Each number is 200 + 30 x the weight over its row's rms, rounded and kept within 0 to 999. Layers, rows and columns count from 0. The size before them is the row's rms in percent of the matrix's.

# up: layer 9 MLP up, 1024x256, rms 0.25, rows 866-882, columns 64-127
# down: layer 9 MLP down (transposed), 1024x256, rms 0.227, rows 866-881, columns 64-127
# gate: layer 9 MLP gate, 1024x256, rms 0.241, rows 867-882, columns 64-127
up866,097,209,222,199,246,200,179,214,193,148,191,176,206,211,221,214,186,236,204,197,190,163,182,239,215,236,202,227,253,203,205,220,150,196,199,168,247,207,239,217,171,177,196,230,163,163,219,157,128,204,205,193,236,191,243,199,225,172,253,240,191,241,226,172,168
down866,101,183,162,201,202,195,209,172,224,242,229,154,195,163,209,198,228,189,163,185,188,194,199,148,203,213,131,212,195,200,216,164,205,207,268,188,227,184,160,200,168,194,232,217,217,253,191,174,193,203,184,218,220,235,198,205,167,159,248,182,231,162,220,209,170
gate867,093,202,207,190,212,262,263,209,186,158,270,222,172,260,214,205,247,217,173,142,209,188,227,190,244,242,153,226,195,175,143,188,212,169,178,208,151,154,220,196,211,193,236,174,248,199,189,176,191,180,234,154,144,205,242,187,170,221,118,224,213,179,223,168,228
up867,094,194,123,176,251,194,216,215,135,272,239,186,199,201,222,149,205,184,193,204,217,169,134,174,160,220,181,231,186,152,114,245,210,170,158,191,226,195,212,221,169,187,202,160,214,146,180,186,207,266,222,199,209,204,217,191,195,209,216,228,227,237,207,233,168
down867,093,175,226,169,197,178,193,190,198,224,252,189,164,191,273,137,172,227,200,188,218,210,218,229,206,209,176,175,226,229,198,188,199,221,178,165,214,212,201,212,247,239,203,160,226,177,165,180,221,213,173,187,242,197,234,192,139,204,224,217,210,152,148,215,242
gate868,103,202,168,165,208,195,250,222,201,209,149,159,213,205,189,153,193,149,208,187,196,193,224,254,200,237,190,197,231,196,213,203,165,197,174,157,170,159,177,209,275,203,198,210,208,94,185,208,222,204,239,215,240,183,225,240,257,158,237,230,199,193,204,216,209
up868,105,193,173,254,249,175,155,220,185,178,191,259,174,177,254,207,165,207,151,232,221,200,190,204,183,194,194,216,205,158,170,213,214,167,239,215,203,177,213,191,162,212,185,217,276,202,182,202,182,211,154,206,189,208,218,202,214,182,208,209,192,203,215,195,232
down868,105,232,232,178,222,171,190,190,213,180,178,214,228,161,202,144,176,214,265,196,220,195,162,223,190,204,213,183,194,183,232,268,236,167,184,198,227,181,267,237,226,195,201,175,197,222,185,165,189,254,201,203,209,206,220,189,183,215,188,191,198,195,190,216,208
gate869,097,202,218,195,215,146,213,160,230,234,246,206,207,190,170,182,230,195,208,148,281,196,217,242,198,202,188,229,230,208,145,138,190,191,195,212,259,169,207,189,119,187,177,200,168,232,161,215,197,192,301,203,213,202,218,217,158,220,187,199,214,187,243,220,195
up869,094,242,201,201,231,165,205,199,209,192,173,206,221,208,235,231,213,232,190,269,244,205,169,218,222,213,226,214,205,181,237,210,200,245,256,203,207,203,208,165,189,235,196,187,214,162,208,191,171,156,164,193,183,201,226,183,193,198,245,175,244,166,218,212,202
down869,098,218,150,205,205,217,163,205,211,199,247,197,246,195,203,203,251,176,228,182,193,169,213,152,201,217,199,196,181,212,173,145,221,270,192,214,146,229,175,251,188,218,166,219,206,203,163,227,231,174,231,194,185,220,184,207,215,199,166,154,176,205,197,211,214
gate870,096,147,154,200,223,206,209,222,142,187,172,189,191,192,233,205,212,247,179,169,217,191,191,207,204,183,177,176,202,211,140,163,169,184,190,188,227,190,220,175,198,220,112,211,188,250,185,206,216,200,247,210,221,222,163,188,206,196,190,224,236,172,223,197,217
up870,098,171,272,181,184,178,163,209,197,230,227,199,194,176,178,233,227,243,175,183,182,216,205,224,171,208,218,241,196,202,232,222,198,196,203,128,215,209,185,191,206,198,203,204,197,176,267,213,205,199,187,175,222,149,182,152,243,222,167,176,215,171,217,174,198
down870,098,205,194,181,179,183,219,261,232,216,176,192,195,199,241,211,199,209,174,215,162,173,186,165,178,201,207,219,241,210,161,204,275,264,201,240,234,195,231,168,236,169,176,159,238,216,214,211,238,212,257,204,221,150,248,222,222,166,199,247,182,191,205,212,186
gate871,100,224,250,193,159,173,215,195,182,205,150,167,212,176,210,201,191,224,220,163,161,195,172,233,196,178,198,217,194,214,178,207,218,223,210,212,224,224,213,247,208,206,171,170,182,114,155,215,226,172,242,149,205,229,208,229,135,219,164,141,204,197,195,250,185
up871,101,208,260,209,174,158,210,198,197,211,175,230,200,171,216,172,179,185,163,184,178,192,218,194,184,195,289,192,162,190,177,189,126,197,157,216,222,151,222,226,139,181,231,191,161,192,234,211,163,201,162,154,234,210,202,190,227,177,167,177,223,183,141,178,244
down871,103,208,183,209,120,181,179,191,215,218,186,182,183,221,173,205,195,160,208,190,207,196,204,205,214,244,221,176,190,192,199,220,170,201,218,155,161,173,133,170,261,198,211,180,188,173,219,184,183,204,178,242,192,169,283,190,183,168,201,219,151,193,141,161,215
gate872,097,142,187,220,160,183,220,122,178,125,216,214,211,155,187,191,254,181,178,171,213,214,195,191,232,194,165,185,168,217,168,231,234,195,188,181,185,242,241,156,245,169,210,158,172,177,196,209,175,163,225,213,172,173,150,192,167,234,188,198,230,230,197,228,186
up872,091,199,205,191,224,218,209,192,206,188,185,282,193,240,129,172,201,220,158,181,120,234,242,162,154,208,243,241,198,196,161,220,230,216,211,214,219,150,250,180,221,279,231,215,218,291,217,224,244,204,207,179,168,179,209,228,233,224,200,195,261,176,240,206,257
down872,093,193,202,153,193,187,218,254,196,222,186,182,238,180,211,115,196,168,188,250,151,207,195,215,207,230,166,227,190,243,218,201,173,212,216,177,188,199,196,189,191,179,248,199,265,224,194,214,171,233,170,207,157,189,216,216,197,186,244,241,214,168,170,259,264
gate873,098,187,164,225,216,228,239,178,164,179,159,200,177,223,245,230,190,148,193,177,235,144,159,193,168,184,203,209,270,214,195,148,252,228,128,215,191,160,191,216,177,220,142,216,208,255,219,175,191,196,164,150,200,223,231,152,183,180,165,164,270,206,226,173,173
up873,091,173,170,196,208,233,229,204,148,156,157,210,185,218,184,225,197,228,194,199,211,189,154,166,187,246,214,207,194,213,195,197,243,189,140,210,226,159,185,182,164,150,153,295,211,246,191,188,163,223,194,164,171,217,212,178,225,213,190,219,234,216,205,205,198
down873,097,176,168,204,215,220,191,191,205,188,199,159,208,243,150,203,200,192,164,205,265,215,263,178,225,190,186,178,191,200,181,104,175,186,208,187,170,181,253,162,237,255,264,169,204,177,236,175,229,199,132,211,173,220,145,201,205,219,210,177,213,210,166,103,176
gate874,092,174,163,194,196,223,278,163,155,143,252,230,189,202,145,203,180,197,212,269,213,224,175,200,189,217,216,169,213,209,174,222,241,199,238,205,247,117,198,183,179,176,159,228,204,194,189,173,158,212,203,212,151,198,262,222,236,229,171,216,141,190,216,160,187
up874,094,233,228,242,193,202,187,203,170,165,153,206,182,221,153,224,173,204,229,191,226,190,134,182,163,211,214,211,220,171,290,206,241,147,180,179,234,166,210,195,187,174,204,201,218,216,186,164,230,208,245,245,207,181,217,222,175,225,197,237,189,195,219,184,256
down874,098,152,237,214,206,174,217,239,173,187,171,207,181,241,169,209,218,125,199,196,206,215,237,172,186,239,191,230,222,187,207,219,180,145,197,188,177,195,157,181,185,173,183,154,253,192,227,248,196,249,156,230,164,213,189,168,177,192,241,191,214,197,173,183,221
gate875,097,232,205,239,193,180,214,206,207,188,219,260,194,139,168,213,231,146,166,239,225,261,193,192,209,183,212,148,170,209,195,243,212,141,165,196,242,219,214,235,262,237,223,197,207,231,239,182,195,216,146,170,188,220,248,130,217,188,226,153,228,205,221,202,213
up875,089,170,220,198,151,186,169,226,177,210,172,196,165,168,145,221,214,214,220,224,217,199,214,168,200,164,205,169,213,211,197,192,197,185,236,157,220,151,208,193,227,181,266,186,196,156,210,241,194,211,194,189,180,159,261,179,202,189,220,199,150,215,233,190,107
down875,101,175,216,211,221,180,168,228,228,173,258,174,191,251,181,211,229,177,230,240,261,195,172,183,132,169,243,189,227,197,278,228,208,208,212,211,227,156,145,207,195,235,190,220,267,168,186,199,202,196,205,196,186,228,215,159,150,190,192,229,194,175,209,148,177
gate876,126,276,158,201,184,234,179,163,270,158,181,198,219,213,226,190,257,174,160,179,201,158,194,186,219,185,149,160,150,177,222,228,249,249,199,177,161,202,196,207,165,171,229,208,173,218,197,230,273,227,193,220,186,209,239,99,206,170,198,217,176,275,260,229,244
up876,126,207,237,236,195,170,199,197,176,206,228,254,179,210,225,185,156,256,243,214,184,210,199,194,174,200,281,180,210,185,198,178,209,156,225,194,205,141,142,224,209,185,148,223,199,228,230,162,200,196,202,218,249,170,183,221,183,204,156,157,163,234,179,161,152
down876,108,266,186,178,189,151,251,200,181,211,186,203,246,224,183,213,149,246,220,201,204,185,224,182,252,208,216,236,193,206,195,155,180,154,208,172,196,189,244,173,162,216,215,198,230,199,199,164,187,214,159,170,173,194,205,240,176,188,214,210,235,215,182,193,220
gate877,102,182,212,275,269,253,202,193,147,216,192,225,204,145,163,196,188,186,201,198,184,240,166,247,256,196,167,142,222,188,229,199,201,206,214,212,172,184,198,180,225,213,208,220,240,248,212,260,233,206,170,254,205,211,198,197,239,246,179,201,184,237,185,187,272
up877,102,180,185,206,184,185,198,205,198,203,241,164,224,124,211,171,160,234,207,194,199,188,209,242,207,255,155,187,209,219,204,194,216,168,184,219,210,216,167,218,236,220,246,189,276,205,210,145,202,185,196,172,231,209,202,227,193,236,140,211,194,210,148,184,233
down877,100,240,206,200,247,261,255,170,235,198,136,190,182,188,190,236,163,224,223,247,186,160,187,179,170,157,233,214,167,209,202,164,215,223,197,201,204,219,266,222,236,222,232,208,195,223,207,231,188,232,210,201,183,192,157,228,179,240,227,200,170,165,184,187,227
gate878,093,178,219,190,236,260,193,191,167,235,229,192,240,217,203,182,184,200,237,211,228,186,236,182,222,203,200,215,235,195,181,143,180,162,169,220,178,193,182,255,184,174,251,171,190,255,195,208,172,215,204,138,215,227,192,155,210,207,243,203,249,250,189,179,206
up878,093,176,208,260,172,185,159,192,215,159,163,275,163,190,199,217,227,177,180,181,235,171,224,225,243,170,242,227,226,207,182,181,202,168,194,184,183,170,233,121,201,218,194,190,136,212,231,247,160,176,203,194,200,218,208,201,180,234,180,194,202,219,122,193,211
down878,098,209,196,181,218,224,216,224,266,166,208,237,235,172,191,209,176,211,198,173,244,276,180,223,184,213,131,209,215,174,193,246,233,221,153,145,212,257,261,209,251,195,156,201,191,188,202,130,228,193,238,192,238,202,230,216,224,176,174,222,181,209,198,238,173
gate879,141,230,137,157,200,194,184,155,197,190,180,210,209,172,224,229,190,239,224,225,165,220,204,212,172,191,186,260,202,211,169,160,209,233,176,181,188,182,192,221,219,167,165,188,230,205,211,196,146,155,153,222,195,195,215,198,202,204,185,224,212,152,195,173,170
up879,132,170,312,201,147,181,202,162,206,166,219,147,224,196,216,146,199,249,182,220,203,222,219,194,223,230,140,152,232,228,269,208,210,179,245,237,219,251,224,200,154,214,169,229,270,203,207,203,232,244,193,194,216,196,210,206,215,222,161,217,185,241,194,205,204
down879,107,207,122,207,225,238,208,245,175,241,196,212,192,213,224,270,195,197,191,116,173,181,146,211,161,185,308,273,167,190,153,204,193,248,157,173,199,175,219,225,270,153,201,154,200,192,209,193,174,162,193,175,201,205,219,190,200,181,246,156,231,186,205,208,196
gate880,097,144,249,262,188,183,200,226,201,201,212,214,232,198,204,171,173,212,228,231,179,244,201,169,152,229,228,208,208,248,191,215,172,170,163,210,207,214,196,206,215,192,130,107,197,148,173,218,217,162,162,192,186,169,146,188,193,231,214,153,239,175,234,179,201
up880,102,260,147,265,158,157,219,209,196,195,199,181,207,191,202,189,238,232,191,218,265,204,225,167,154,271,161,242,214,213,223,200,164,214,180,185,210,211,230,223,209,172,206,215,207,209,151,207,197,192,196,247,192,167,202,168,228,221,171,206,188,233,236,209,183
down880,097,196,216,206,169,169,252,198,225,249,186,248,176,258,237,188,163,185,190,203,174,176,189,193,199,216,212,185,109,202,210,161,181,174,152,220,209,226,189,186,171,198,138,204,150,188,200,242,200,218,181,274,210,217,180,208,164,215,246,258,211,194,230,215,191
gate881,104,148,272,211,148,212,186,184,193,192,170,221,211,176,207,265,210,150,164,171,202,168,142,185,209,230,181,207,186,214,175,214,179,252,218,247,156,174,193,164,213,223,182,204,234,233,200,206,149,187,184,195,229,196,193,205,199,195,234,246,239,182,205,218,172
up881,106,190,192,200,171,191,213,236,188,215,267,179,236,206,244,199,184,194,216,217,176,193,224,243,177,209,184,243,230,178,180,175,173,163,212,194,190,210,184,243,254,152,188,203,226,212,168,203,256,191,172,194,217,232,193,175,191,208,183,208,185,223,170,164,210
down881,099,199,175,270,196,170,175,220,190,183,239,211,183,189,201,177,142,143,244,208,265,274,248,207,180,144,161,154,168,186,220,203,193,218,230,163,219,210,156,224,297,231,198,232,184,277,200,189,190,193,197,187,193,179,201,205,198,172,169,245,188,245,222,183,228
gate882,098,177,228,182,234,213,206,178,181,221,199,184,187,122,233,225,211,198,174,245,214,207,194,222,220,183,195,204,237,188,198,172,227,179,215,178,210,144,184,240,222,151,188,226,139,140,234,192,201,180,185,249,145,185,168,221,187,220,210,232,230,243,257,198,184
up882,094,176,215,231,200,158,267,235,221,186,237,230,251,234,202,134,147,201,187,163,132,192,226,191,180,228,200,182,185,199,195,177,209,218,218,221,214,242,191,151,170,217,184,177,280,286,180,86,268,190,244,181,243,215,230,196,165,227,168,176,188,167,165,191,190